config = dict(
    n_head=4,
    n_kv_head=2,
    activation='tanh_gelu',
    norm='layernorm',
    parallel_block=False,
    init_std_o=0.00517,
    decay_fraction=0.767,
    seq_len=768,
    doc_mask=True,
    dataset='wikipedia_en',
)
Each number is 128 + 24 x the weight over its row's rms, rounded and kept within 0 to 255. Layers, rows and columns count from 0. Numbers have three digits each. The size before them is the row's rms in percent of the matrix's.

# down: layer 6 MLP down (transposed), 2048x512, rms 0.0357, rows 1934-2033, columns 64-127
# up: layer 6 MLP up, 2048x512, rms 0.044, rows 1935-2034, columns 64-127
down1934 099:128137124079131145134085143135125143163138100138108134117130146134162106131152124142117128130166094150137177147135157113091073097127180102124108165161147171119134127074170131102138132142124103
up1935 136:147076140107143161095116132119142146132105160136141120159170121100197116132110134143137166122139116145117104120135153103124142186078143135129110165087131139137129151134197125105121141137120083
down1935 128:135140131103122089135098156113116142094128169133150137150121140118140130124116107123148117116145107123131105089106112147134150127130108103126145102111130130138173186112101152108127124152092124
up1936 102:132071157129151144120122159086162145109123109094144118166136138110155115188126151113125151146142122139124161121122148112068130180092143101120146164119171172133102146097123140106122088130131106
down1936 149:120148166136081150103091100150142090088096107115151132105145156135153087115119096099150137135187138132125132106122139161156166109159121171145170150091157130142157141132097112123081148100177190
up1937 099:111105124127145120117094094179123110129140126122127115127156133153143141117122120127137135107178114146130128117139121141152127158152164074138101127142132167116141108107200086130110163116123088
down1937 108:153119120109107102100125111154129120121129143111073113120115135124124124157143121132083132117158132132109114090141097104121080152131147160205127143162169131143172154158135093116142103127136114
up1938 119:128086162096171150092104111129150149108132119157118150152169134060158156099114154163096107146167107129125164125107115131126126125100168111114135171138165082115094136106135153148116126143126098
down1938 119:137075132118115122091149118117110127105109170109126135182134117090190112119121129125121100154147096149140100184150135131095126161102120167093149106128103105102116139165182113122132105145123083
up1939 114:121132154118116118091115128160129100110117117151113103089136119095116119085118128122089130118132117100107127092116162132090117101163105127145138110125167087131161100139139151102122087090143105
down1939 129:114105144124133115169116127105122102105097105115097162121113128143128155114151186140101140110140152155147141125131147134146119118115147144130095093107151092133126125104120118150154153129153111
up1940 109:170148117100100120101139120140132091163135136133145130136096160125171115119138103157167137139135129151179081143126136137098081167110128121134130153100128100128109153118124127115155147139131120
down1940 089:155177121132159124160120121141128142163128116144138113157081110084150130082105143130147140107158130133069120133122149081124149111178123111100124192116118164087122076109124118134154125172133154
up1941 105:144180137090110104141128131091133151122110136138129116117135158116152118123131141116146129121146099116136168095091133111139146088067087110127132128107119159144125141094145115133089137108149138
down1941 097:123183108109139148105140121078110075071126122111126149157143151154138128116172146077186106089133129114147156105112109126084139105143159095138112111089121147163078067112141164151140166136128111
up1942 124:105117132175149162124119127114136115175141158095116131162151137118167125179141133118138149139110142152109120146137099140122145094143147151126129127152135120140096141121143108109156113127175092
down1942 105:168090136165124135121137092107121152140105076133134093105172144097175135112152120118140118128157129136143095140127148168138137158120128127068149137145092137127172120112126080130131139168122078
up1943 086:147090111147146111103107139120153147101117113102102120123094125136188122141112140128137137132167094133130108141108148104104094099110119101147123149116153120148105105094140132117133158172143068
down1943 062:142114124114116164122139063144127140132105140142143163150127134120142095094186127126115131176151136114132122097156130151151159158105126118162120167127149148102121089141111105091142161139144145
up1944 104:138116134122093100119111141170136120112157150099125099116090106102153144107105130116126120143179116118145130146118167131142071147084160121127114127113104117123159141088162140098088136165102071
down1944 091:122144155136163184107145189083116147153137119125177176094154137139107109161117118153163101126099090134104107142169069147137142120121164075069120124151154161107129141147167148117118149136117132
up1945 074:143103147136126118116106153143151143106099091114110129149088127092148110143121142096110158124151096106135158160118145103104102117115145107161084138076142132130103121107171123137097146127126080
down1945 039:136106125144091125131102086095128112104138152120132094135066164161160136120136161108146145098140148118177141110104099120162131109121180099115104107119136146099189106134138121113152126088157089
up1946 123:117161121112158141141114137147130121122146167113126128123124133112122134131172125135105126116134122143103099166098094126103148084146117108129111106129134112137092143135066139151119098104111132
down1946 102:108134079160155134116155171135156127125121163139104126055159170142144128146140116132157147179101087133080119136113146118078154110161143099155201138128122095124106139133108151173124109172069069
up1947 087:170153111086106132105110091158138110126098123151111105127128116116127109148069128116075156147162131109146137124134141131098136181132151089155077127165139159132126128083130150094101176151117123
down1947 125:135112077129103110136124131139152147145100138142144132123131114126154111092107097115126136131141105113111137155103154144131136180166119114139112112152148108104105120103156092125115157133116150
up1948 074:148104125155137093120103144144152125085116128100085115141090121121165120136099119105086151164165128120128138140141146101079115145122119102158091134125150131153118103090143124093095145143133130
down1948 027:116109128108144142109113115100110118134130147185115125147133112129149107167159086121131105125156085146171123166137126127107101082145073105090149147123154151125159083120160133112161083161142140
up1949 102:141128156109179144105095146108132103132136136127098147130094140110124140164140089100130146138134076117148096100113109148119111113156120098138129158165135164135057127099195111139140097130167128
down1949 084:146129108051104109145126061140124118134129113103111171122098144132153119129145172150137117088136100142148123129108139118114114101124144110112095174140133122128069126130099158112116174103122113
up1950 101:178148151157122142123117130079123127131133126104110102090105159140109108114079150131126162128123142133152076117114168113118102136134123145136147125113120170141115151148091119075133140116101164
down1950 110:155109135108118092143094138114115104122125178149153119186165090149054116148157118117070122153154126113177155083129129107141137113086091108147097109170121141161125123115145133122141122168072121
up1951 070:161097108173152084078086135133139138141126108109097115133116124111155110148064141130122147145164116094124156092113114111120099167120123122167101151129158100159132103119161140117086107162131095
down1951 032:153159133080103145125109139072134104107150068165156123123098203123163159145153106122149136084121155103151107128142146131147113176139075122103131164153146136121131140125124157105093120129141136
up1952 102:129142080108135110069110170181149101154118130099168111106114142096090099094148127085149170157132116120077167171098156137112160133134134102170137110126160117145122126140119105136130135140125101
down1952 106:140108145117135157136131124156078141141113095109118095146104151131166141100131126138090125137145136145124161093137163131088114134069140140097149158121133138127157133070107148084082129177137082
up1953 096:185148136151136122132137133139133126115139121143096111143057093140158162104147135094117139180140123124103145103146107130113115151133154076161125143141151107149157146117155160101149101149102054
down1953 102:129146120118143122157090090132127101114134102135108120169101137135161125120097160109125147141130139134151138118133125119132145157134164089103121099120132106108152115107173123099111150094091119
up1954 125:095132159156170104144119129100127147152131133077092123088146099128121143087125169114128145152101138138122100116159110127107105110130104110141104142122158139160122164158127126096142186099136153
down1954 104:131113141164123162124116143114127125115119173168109102114130149111111131113086116120121145078161150088116138146147112071142102079118162106142137175139084136111123129106133107107135122168157097
up1955 073:125111125142139104091106142109146119095130102082096092147129135117156148151128123124094128160154104124141135104123120114111109133128140088144098142111126129172172088091132135097124137117107117
down1955 039:151065138133125130106107130174115147130116131084145161093105104140059139130192146127125113138109127115086069137106122112156111131119164121136163178161099129146122144171090146125111131139144107
up1956 123:131152158145082104105137176116118163139144108123122116138135122183085134103129115118124130109150158143167100117139121145092112139065119138152082137132162143135108154109067092121145144115119139
down1956 108:163161124143126129100144100133121141141149153162128140148131074138157127156122111104137099171146131148098150113146102136111143115071077115093127105125132094155120116157090143109138116091105081
up1957 101:166124136206121104110111103118155038140130107128133107124107170120145168138133128113135168127131138119147087122126161097121126137116139108119109105109138120165127142117145096131103163133093144
down1957 120:115091148066150154129106142141142158140130112137123118118127071143136124156151112124118103137169095148112152139169098129138126099122124124107154136168130123140164142110142115126117106176108107
up1958 104:124112094128101132127093202141144138128117136151100118146059162109137122119119096169137119136149113150148109154107123120134132132126142175131124111108143093152141076137150109126122121139120108
down1958 112:161145138073119102114141137127159155112131118081145120151145068100149130131127138120102128101066167145129131133137160136158143088114072094153119134093130132153107146115102151113124108136134139
up1959 113:134124148126141124138136110134135138120137109097097073111160140144137137118105137117112135140152151124149101103139134092112090138132120101170162155144146127162151145121098134101115169115103115
down1959 090:131127110100138064098159135123098105106138098119162110097124129161159125105128151145141132114133183166156116141132123113095117093099143114163108100125139126117124107126134144111119101112172157
up1960 074:132131132130103101116096132147147143121149123126100115134109138132164136108110148126110163148126104097125140143091153110080073164131153111153107125130138131120127108095127115068138144169143086
down1960 036:111122080127144153129106143076157136165114120127179130128165180155117136153133145151109119143162115079119150153129133124114147088132096155082175204143134117102121160134112109132138105162136128
up1961 079:163111131132123102108091154138148131118112131126092104145075156141147154126118141143110149140162110090170143137116127122130089127103116120151098129120142117182125095123136134103140148145112128
down1961 038:149123137153148155126105111145154144088140111124155129134128148077168116197129117142156112159125095143114119103112128122091110125116108142142185119099148122117141147137137132158156113088107141
up1962 068:125116099138112093107115123150147123110128129116093118145074103110151127134103146113123161146161113100111154138092132118113110148105162093152104132128162113129139110096181154102114103164133095
down1962 031:127087112134159138125073104147166107151156161123140127118162122125120137135147122118109060125101139151157132078122082126118122146149111119096124096155136119125186132123133169133125150120103161
up1963 110:113149153140124153112100116112152124118129099128117103158152103109146169181154125099138166165141086124155130118112107122116081175157128118132101150130142168137138093110130114106101103172128111
down1963 120:138104135106171126163155115158089123149121148142108132172113064145155115094148123150136106123104124119130148107122129172140112090095165131120106123143146100114141130135166121173098130109145110
up1964 123:104111105123151155164123145141129114148125163127134129109150129111115126185142105130096109125120151127131132125138139101152116141148118131118135079135153094147130100101089144126134111132160128
down1964 113:124150159134141119109103174126137152122130124167092124138095153126085121127160040119157142141144111128110145162126088116192110106067154091166149114125201137168134096132134131125122111115112130
up1965 074:158113094120129096109107120118149136108119080142097098129110112119145093142084142124114133130150112106124118140111147109120099144112150100157103126118142110161124079132160132100095152130137102
down1965 037:173129131096128127100117110114129153122137116145117111103134137111108100111172161121108131072111116160150099103111124086104138134165175146138129126110153137119099075096154145137148160106111135
up1966 103:116081095162131088119084104149149115158137139109125128133143114107193123151117098149121121125160109104159120137147085115123113153098146112135108139133133098133169109138154117086126121138153092
down1966 117:140129128100160118136137174134102127140156100135148148132139077101147156116215105131107118110109134138139165171149121092141074121121147081147166143151130162115134119093158119105127101135111121
up1967 139:135112125124141082143121173157129059129117165104129151067128138127138121141117116141123155122118125129166120174118164136117085062127118141153137136134168089142161131183130132139128106135152128
down1967 135:192114135129098134098105115146140118129138140181142135121151118105128144123138143107157143117132174135123150131110185133149077171092117095114120114135152116105166086182199168121139134118156135
up1968 101:129079118213127109090126145108151127120117142104084149131110157095165158145132127093102154145115106115142138124137142127105115135116122131131114153102174114160123126103153107107107137160114074
down1968 135:135168133156112135132151119125121152163153100131099141111169121111129129102138124119111090130149131112110126132134156123133150128111128127099119110098123142096152115149114150117099117111130170
up1969 066:168140116137090097121102118162146125123095101126135104133100121144166110118114147143135129143130118123173106127124155132112091141106186082156098129093147126139134102097166147109108151134118096
down1969 036:144137090101092126179130142100114159115115137113105089119122144132122071081144090095113136111130132159137128141132131098155108145130107086127122115150120205057136136117172128149144155102153144
up1970 080:146097087123135107132121135148177116106106088128101078164116112113176131130121154132078154150181133103138121119098135137099099121078125098153105121091153151148114080073143132095110132127105106
down1970 041:154118141143146131150137078161123141106137150114164112136162108151138114148150109159106096177122146141131103136127174161165131146124134128131108118098130122113127131101155082092190113145126104
up1971 118:168113155127119123149130123169121118146125135111111111107099111167133120142133138140134103135131140092159131143112121148096110151131100124137116139157118104162057139132122129127108123102114150
down1971 097:122097102110199141138101124142112146134118142064120158096111147157147130133164170104115147111123144124069178142093156156120113134142149093156147122139181112156157151113114127171107120103092103
up1972 095:142152155136118108116157143124138125066126092132116112136146116109144153139170127091122164154134118132172166162142127153127117138109181110144102141142119131169160093091181133100127166143106131
down1972 104:159113139148143145189063117118189125118111116118114125123117097143095130133167149120128123123137110124159133155098122138155105145129139098145140115158124100124148134122166113147159111167146114
up1973 158:143134133134106103119126108145132184058129105112129128105119136143114113131091165123126108132120117108089136099120114134125152129121126124149138080122145143133090172084103142148094137107144143
down1973 167:133144131104154122121117088182129165123141143133171170130154140153145118148106143109106128133180177101075112116120116142130139115165162127136108146139163122143153143115108126170117179108120130
up1974 101:133121108122145140147107117111155127109108094086101126110112157127145119104086124109093142152167093117114171126125126146134114144099143109138114125119112146146095100098130126128110154165132111
down1974 234:117122099145121129160145131138135152112122155155127143106125092127139112103127088144113109105161120132085087164108173175155152133168157150097118133141153106097126092124144112156147133153131141
up1975 091:137153162155093130102154169123135103128140145148089124181103092118127163124106158110096128146132136154144157155125137129113087110116091141151060142147140133153148135130086133139080149146117137
down1975 085:119139154145132104139222129162000131121120137102102139136111115145136165126142124112145128154142116143113121105139120147123139113088135116139121121126129134133113120125084164129114100113127118
up1976 082:127110120105134112103066137144149167123109111102126132146098173151124129147156125144115136155141132132115133090138143091106126110129126138164112139118128158171124095071149132127121110149117107
down1976 054:150151140147119147128128140141156099125133119135129147180137032154192128112111145104084118088094094158138154131138127146142081145162119098118139098115119103136163138111142163156119133174087118
up1977 068:151114077118111125117105127150153118124130106080113104132120141090145144125118147119100143139160076109114141118126137105102077177104141124167105147111167146142109087091123132109103140151162088
down1977 033:133140144129137134109148125162113127108109125160120078146126196114119114162167115099169129106129088129128070099126178114140140135140099164114157157126132133093102157125150144130155127116147151
up1978 158:120108120141119090158118102165148129079124136112116114147146120056177143143140184122089151151128117124117165156094124112104104158133141106136145176094173071145152138133127145112103124151194109
down1978 186:109178168138151142140136130134122178149124100170113081154104131147152123196146139133140083119094106126115111141143127097111154136106117141142097183120083167114128131129128123107106141125117140
up1979 095:150126081114095120092102111105136123087146129129089091146136142137133160082122158124081128155118106117099108145118161121064151097098112121141121152099130135162128110126082087101080135169115084
down1979 084:120117142149173111148075140056121131125135088128143070130103151145141160159105153116149136147146114114131118083090125122120150133146090170150128138129147135136159144101128081109133086136160098
up1980 108:122119081153087104135102089171142140140124136121126125099121144170124119099133144101115129139147120107184135146130121137127066179122187085112077151113168090148163131120121127123112129163122103
down1980 126:131146104120107145099142117155128168112135138100137106105100143098166116093133097140112130136122111166126114147093080136103112102162115142115190155181179131151134130119135104109162110160167119
up1981 077:158124103136124076118099139147138117117150118068107119148087151115154109135142162103127158131172091101133160129114137116113088156101151099144079143123142149142130077073136143106098132117098087
down1981 039:089177157132172134114166156155083149143151103126129149109102135123092155180122111083113094101141117092093125155157110096172067131157109123103123150165137127094094111116125123137149134097127122
up1982 129:158126122107138121144118131160127068107137113113130103104126122169141167156123154154113120100137114146167135115125118126102107112096100129142126114141170094156162149120124148125151166147091139
down1982 104:130124118100151147100114139083170104172116094115143150166159162159173117133114106105162130120119134145159117110140118124130109138136089103121095116131111142168124134170190160134108180151169150
up1983 101:142164095177125111121122091157150126159110113114096120086089130103122156080072164123095144145142093129153124100114129124091089104159133112121105146143150134132169124105138134101123135088132061
down1983 094:116116103116152128106124121143126131138146114112084106117113091143153136117127124126110126126166110119091136118106126153106078099089145107113092165138147086092153111139124149123159095137103065
up1984 103:115082124117095122132102177127148150140135100128110126138120189085181131145096083132091114158121105120161140100140135104145110133127129148117103141133133139139127109092146169127113158157189114
down1984 134:120128094094091148135134112154112137148145175142117117141147099106132128155162129159154132111137146124142169113156098124127099141139132087125121150152089136115161125119141122109139122178172161
up1985 072:161168111154104121135105154144165102111130086146102138151113120115128163152090136137139134154143128107170131096138119114111081118113127098151104166086122090143130102122135142109121159127151083
down1985 042:095142135141136131135169190139121121108136129174124124163110139149181125139164110151107108096140110121129132124123144123096118150128064161098165085111144130135114152123123104135165132125173158
up1986 090:145095107133120083126125137117157142120133112116124126138122160071109122135106163101086126140152126103106109150118135103106099133133149140125129104075163125145101130099087140112115107137114087
down1986 081:136127094110147091125119130131119142110101124135095154093161120137118111138117098108120119149153110111138115141108165148139139130137116082094118115095166115124092120115115129149086133159088133
up1987 114:115128136133111113112117113138135122072127106124158122186101139113106150156163128129094114110129096111130146149111121133133153124104131128116105121130109128141140147104158145128123101119115182
down1987 103:132111123145127126165098081130125130096145124110128150127123123116171145128153126102124122125124130124077153112130145144145144182185088110096117107136135147093121102145133116170122131167116111
up1988 070:155138128135123124093092142151150102149114089100087115152105127127167125099084135125114144156150119105141156132114152121110126122119124108172095117126180109152105097068140136102108150134117099
down1988 031:156126103150117116131108095103165154138127155152084089191122132143144131111138120138106134134111093130123103151130131156116136146122130152108126135162160122129150124132116130093144130118126104
up1989 099:084154099154134097122116146123126172167151134086055080165108119118124170160067151152133147170126082102126150094133144124124110153117128100124077116140151113155114128113128143110082108163085122
down1989 161:149111110162174134097133120161122170147137081148102135115102128121142184091068128167126101146093092193121169092187147093126130110108121111116086142124135093120104155109163153151145158135128127
up1990 101:148193123134137140123136124113141152110134131112121127128130087198155136077131143095103136134152120115083135144135124095135105108108150123137076088072154111133128163096127161083100150142143099
down1990 105:133126159100114135122091119144112115144169129116133110131097154128181116126175128142079117134129113134159129176142121121120102132095161110114133076144121100131135166075134127107124115151141115
up1991 066:135115110134128075112090113142151116127112113106122097159123116121152096147110137108107147142149133090145134140131145131110086135121131084139109138116140099168108102135159124130108127162124079
down1991 032:153151074130130128132120120056125132131135153122117107113145115147143130118174103119159120099149138138138111108161132119134163112111117121136097096087123116084178112115123129120131096138148125
up1992 107:112138168133125114127113169132132125073103106129085081144086158169179119138055142130111131161142127093114135149105183096113133136108146096143129122129158104127138140120119142098107118145095098
down1992 100:106071124147117110120115141160139131093142142129140171123132152142065131130108112119131133140120141146161128142112118134138087150153173127120067115176149125119129129166116143114123067123112121
up1993 085:158098123161095128111092151126164098121125106111103139103096177120099101158115128124114162150164085099126136195122135126113116148093135129143127134123142130168124129128122124116138134148121133
down1993 071:177140121084110141125141122099119193142129138142123143118128178136088092101101138123113141107144113123078162090147165115127136158099152124141099161122130148086113090100159144120136116126139140
up1994 129:130141125142129122147099139128122089133136116098129094130137161142140123104116164124059118124105160153153124095116123111150136111149127160155125129111113083142109167111106124127079144165115109
down1994 112:139156148093127078134187139120069095133146126100144133161140107089149133096146126137136175126134140161159154078189063185148130156093142143142140103098064143134133123111143134135096110099106136
up1995 110:162142150146117097098116131113133143106134103112128108142122138137142139139144139124134133114171121107177128157104119104110102132104119127117125126122141116135112118130131079133105152165098123
down1995 145:137135175148180129130080124151126147106112101135119096146107094141142153146153113129137133128135108152135086156115113095132128121144096128136165119147166116165146122161150122119127120156119122
up1996 137:149176130055096116125116094123123095130123108124117130103117127133129094101113082119079147134126153142097127125107103114097122104140121171133110133148160143121162115120094093126104127137135126
down1996 130:143124137139132150143125157080123128118097112120109165143126120145129123161108148095091115172142125145094121149142116168178111197134103138161114102239137125107172153142133120105120131159146131
up1997 069:130116102134117096097115145146136144124111109098125126139092149119141117142100118112132163157149101088128138147081149141122091128109125104127126156114160135149157090086133124070089134144168118
down1997 029:161062153168147162134094127090165126121138119164128115130149139122109101096172171113129145150144140108124134106178119128124139121132109118127117137128139134129122122133153130119162107148098104
up1998 121:125096118118105134086121085127153163127130103116162144087157116095125096088101152130102134128132115105128141154157167114142125147104117122116150159121116106123107136138065086144094139147158128
down1998 098:122155134147163118074139115147108115107119159140100133098159155143178133149127125164068118116110133105131122116138097107144146124099115091151124123098142111108095107152129094106131121156113167
up1999 140:132095090164153148145114104118137083147139107098150140114147077112144134109118115154077126120139187157148113096111107100110111117158131125143137114126154085141143127149113143123146146125149122
down1999 114:118080137156096119092148160182142129105128041090131108109135155141079144147090125117149123111105077136134148133102176158160104132112119152118125127146152173145131126141137140120115106162152145
up2000 070:130121135140113097108121134139181133115112113118109094165107150119143107150118155118119127159151099117152153146084129110100066137113151114152096132130154136146136119084128132083115118158128107
down2000 030:155153130124131127123096154145158111113121150114143117125161068142090121083163117129167168106102148148171141117115148119129165102126121077144144147191119148132145126133147117117144159139089145
up2001 126:122168118134113120127114137127126165085113102111136108099137101141142121102137164124099102131118093128110137137150136126134142108139140115120152072126156108129154125107104099105108145152165145
down2001 106:160112119138129144103150114144135106131111136110137077135115164151135142154113119112144074107132124095174123112131098110175122116105093089155159109142109158161177104132097129141128099113124126
up2002 105:190146119110088132103137117165120066142118079125135128168111195129151141159163131101139125101146121133156106111111115160078124153131143142169140156129105189123137117109178109116135112165132101
down2002 093:157144132126164106171137115116098130141143104133155094130130095140131136118138114133162166070129116151128118126118155148134142118146096111159148140149138154090121108124112078129161118125128136
up2003 069:155084116140106109123108118112139140127121092105103088120089126112169132162083141117084128155166090102127129109111147108088111133109129119141072123102146104180127114115125150113120113186120087
down2003 032:106131115128119140162105076114181120144141130129111091143067105135129148071169124146164164141171152137139114054114108180116153091117137095114093137112099140137135120116169145144147135104152156
up2004 077:168116116150128108097114127118132141126127115093105132145113121131164150132115130148105173179162148100149160158093131118112077145123124077159103112123133106152127095108149124102092113148110082
down2004 046:109117157147095145130146166136129096113129097129142132156169098141170114162117164167106119148121124146146137126139160121122125075140140141088098130131107153115134122097123103102117169132093101
up2005 111:170172087138143112118131100148140135150139123107133136166095153150191140159143119149096147132147139137099117087122108144103143122138163150143114128131126116133079153090157125100135118160168083
down2005 118:127111128130142090160114110099124150159113131089117138147183092137140112139123101101139125160111104125131127143134142105183120130138129097113126078132124123139142146172148128115168129155133105
up2006 072:143122129134113117135088117121137137109100098127115118132064113125135125144138138130122162162150111108106135122116141101119094134127162098173124116122141133147129116076143128117099119157149081
down2006 036:127125100117132119146159107128153136129137111162117120161136113123140163148157136132102140121112144148164128106122125121145143157119151106105137125130190129139141124144164139113146132155136076
up2007 110:151177181140118118130110169093166143082123126103109113133101119168139093119077129113161131158131123138101142119133149120136091128116115134150138084134183147114136173096156137132151130126118090
down2007 116:125115120130140129120120117113132139100117181120143134111139084152098115139190137133115114159153076127126120110089157084106148105185163111110135114145112132112126119175167135137108122162134117
up2008 116:178156109122086145143106132135128172098144105131087105093166125116124149078106087116114143146138141119091081122101148127091139113087101098148107128096153160132110154101119137145152104101136177
down2008 107:135182132141137142093146098111142102143121103137151112106093114125118124120135111097146106116110124135179129089146102115152139074140101140139132117136137114150128148140178100136131128117129136
up2009 083:147115107129126114119104144140134141101098125094098104117100125103113133139130136124100153151152099056122146134128147130095135139109120095152140151111120149144146064083134132083093116181127115
down2009 043:100160118151117099118135142111152142144117121149158140162146105107128137125130107133142166107109116143145175122118180123149097143139148071128114093089147103107121120177144106119153108158102148
up2010 106:142157165104120103124108182182127131090123101130121104117128130120137137082119113093083143127139160114118135118098122102112121093126105113129114110103137115164148161086043061122091169106097123
down2010 107:104144123184134142109144148144109101117144130135136144099107093118107138114133115148178117128140084118123186166162178145129131163116130120113078139110124166082101110110159135134096143152138174
up2011 093:157152163153148124103107117122145136141129107109104066076111115112127169148112103099108136130162098102172098141116144100094081099144105107151139147136128162136149125122141118117096112164123095
down2011 151:154093122130149140144168117112112121121108143150140125146129128107117130113119115118107133153119139134115091103137144133143164164141145183145136158140150119128079115117160157102139132126158137
up2012 114:144149197139120093108149131161133186083096110132126126138112091173170106146097131109139107141146163110118108112135129125113093146115125112138119098121144162154114097088090154110111137104126126
down2012 120:154101131140118145154126076181114172081120105162131095112111131163118146113113103143126120114136052129148189139162126151131135137131135143137169083153110138138123079089154123119154075143076136
up2013 105:120111133116108096099114166135151140117118137110129128138114163148161122081125169145118107160103157154123126157122121104110128130117128144133120083105157091141139152100110077121079157174125122
down2013 147:060099142112121074117092100175114133127123141119131149116104198138153123097153079145101129142142134158109131077169121082118131139136144120096099176144146176121141101114134116129118173164127094
up2014 118:128096100115134110099122107154127120162134160131122140154115152117098147124133147133058101119104173122126113091112113137116121094135127104137097107105138134119138085103095107105113140164109138
down2014 122:117136144132097108156089137192152105129138132169108116123144103151159106133128123090146120123154092136132108127072146140121118146139111134143097150165110136115136119117095149169108167143142121
up2015 082:116120117128110078127130132149154152116092142082085130149114124110170123168129150117134135181161099134104151114124172100129081179116140124136132134084131114145162107116088154117110147155114098
down2015 053:148139154154116136156146107126147146126113097153145096184128160118181149172145127136168135126126132126159124122127092144121131092137091144121125164135115129109152117080158160134113123120142144
up2016 102:132106078140113113110091094115171120088122117133144151142113191123154107120180143157104104118141089141132106152135118119114100139076149141107114134106146105151121110109154153095147167172118102
down2016 115:131126153108094127123124152135167141128137135146130150164125134140104134107156164115142119129099133121097139172176110151161138106124135101124171137165083178138132087095116100149117085155194143
up2017 112:175160145126117091120110121115151193075135131100139091149121165140114131150136101155129137100118147081147118103110134126131126122143114148142113113116113134134151128110121128131118137139184147
down2017 104:102145120165114167131120129127187167167176155138145162132117136141190129130114131107111133180101119123100140107148141185107108119224134125094127132144147115106137167161076161106112092144092116
up2018 130:165181149131123148098128134109117105139147141105080110132163124120090123177138151112125137123103180118159098149119113138083114162122099118159112168167150121140119144131120153104132133089071155
down2018 115:176127161124164096151129148131122140054136130132134115156180119154154142094150129111155136153126102148132131098121127156115112137136101117133113129147151124123169110130138140133158095085117135
up2019 078:154089127137125104128118127129132132125135136106084113131064121134119141103105149095139136179122132143113160162093133128099090136085132074149111172125163108135101127110121148094131127159089114
down2019 036:136123147108148131136129123142087174126138073055149095124120135126096133119113125089129127105111122155129132117131150092139127146134104133137132094137145161144153116146124115126120120102145112
up2020 068:131127121133140084122105122115124132108135117104106110155087142100180138099077123130123155163188109110108153136079135133100088171105118100153094142125137124144124143072137116122094149165153099
down2020 027:087093134114120094137124149139152148124121118124096127132119172112127142140174099101129136147116118134148081179132126106131128157123116136160121162220166124100182122131136122115090121136156119
up2021 112:149175143144135090094095123120151128111140117117088089140103122107139134097109120109115145159154107115146085100073140139124115129122113114139122136124119139160134187136160104114130116145109105
down2021 137:114138110103136142134120117178131119124108165110117111115130119121142125103128143106097112125133104161143119103151105118117150153117159131099161106124125049115154140107123159108129129113153112
up2022 112:150095102136105135101116117127138117161137129135114113149148103095113125157111167162170132119146122110128100142122175128116125131117115131152113145123134117129127094164140134144131118123099103
down2022 107:127139117153127120122165105154123126155130115131193122137147126144169155098148119161117117107108090127162121106116129123074120122119099114129138136101137130100134144174131103125103135147099123
up2023 093:109089140148116100137111136146109104116135123104113120099135115079109104095143149126102117127110107149128132166145101158116112092081081141160124159135154132136108160150121123127117123074128127
down2023 075:131119110118133127125159143105109143133137129146148144119131110105149119127096159137122127114088150113102119084112107127127111118129160122137135142159132131122154121128116084122135120104116164
up2024 076:150107105156141115139120126128154140097081115138115106131124122125160153138113117104100140162171102097138153130098132091106105168104143087138099131140137102127123101078159127101113127124123115
down2024 039:143127124124114117108151110131130106134169183145144135087109159130137131165085118088120098115149090093142136131150140107124148153179108145139119112181113150107094128132143157112153133128101117
up2025 119:130133103129128113107131106134134106163123141118107134134127140128149116080071122170125142128173091137123177146123170156120141149112134106166122151123090105134133103131118112137159121132118134
down2025 110:136137128111129117116077105086151069162140145145122133159117082094138130145162100150115126102135133130163183113122127142121131138171155160105144161185102113114181130131122083126163067112126156
up2026 073:131097139135102130152099136136144111144137113119104122156136122106139116140096125113110156148144130099146143136126152127099099127084115115162085134140144134149128111095140152089084142167119108
down2026 041:182125126135134162194137128144157127110147135125097107096128139121155126111180123135095172107139158152147120137153135077109120129120127077110147166106161169112143144136129123149108109135101167
up2027 089:166119137156098112114123158139160153106117136121110118152139155105137123104135130119109147145140097066133124150085135066081095155116131092136106166078134167145120102113140116130128136126130147
down2027 096:143112096077153106109130102109122145111131129119130136130100143144144169125144135155136105109085111167105153105122140131180178139146160128136131123122133130143137118128165146139042147086105093
up2028 105:182080110184128114085115097120146106106128136126095132118148145129164144100097126106132101129120142140148155125112133110131139136149115125150121089134156054172155120121121130110102091114158105
down2028 107:117135124147100110140111116114113139128127131102080112075143126068116118153137142129104116140138117093135158121093146135105158135107121108083131112097169130117132135106106127141096119128143138
up2029 103:137084155116135132101119115101137098147133141100114127113156114085173123160121181110100135145125100119149170130124128139097106165112144139132118134148131101159140139138120176099144114114151112
down2029 143:125145152131066107135161146110154109160129106146113124108088123138108128121112168151127132105141117100127152096172141164126104108154135138153129142138103127108152137118101100108115149127163144
up2030 097:082153139180104109123121135151137131124129104129156127160102132125142114147154162138165136156140141133160109162131159113111112111105099127139127125101086114137116144154162139108130116126118120
down2030 082:133128125117156162108149066167129150143145140152162128067134137084103135111121118128100136114131154116065133109096155147108141131122168172108155143105106090116139138190123111165117120124115122
up2031 069:138130130160122084130102133133151107119100088127103104160103138120137129131097124128123154169166113109157148140130140100128117132117133105152094136107126104178136101110161137120129126149148061
down2031 037:135143138133123109161083116154183126138146163126144142110125111130154157131149148112115141098138143149144100144108130169142128080112158125111111130164128150123118099141159164134123138087126087
up2032 124:204124181123149130131128136126120138076120126121084096097125115141097139085158157134119129142122091150083117152128147120115127097114101129162131106128146135165132140131102139122158068115134172
down2032 103:092125105185127131086110169144177101140137123139116129131157113123136120123158079118114151124100115117103130117176095131113126105092127137105124153185155101114108152133165122101130139132156057
up2033 123:170141098105139152131132121129134129116158146080148143089121129108073150120201104133113120109124188122109124163138140148119097114084094114141119083158191125150079144138105158129119096089142127
down2033 115:092124110155135160135114188131137157125111129098098140143145166144131153158180095088146133157114153110130164128132164150130135141142134141126163155134132114118155132126107139181123123133079079
up2034 110:141144099108119134132139129185145102122143103135103138120047107156201138123092100154089114150131144124152113097101131117117086131134079127132130138140140059131131168105187146094110118183107094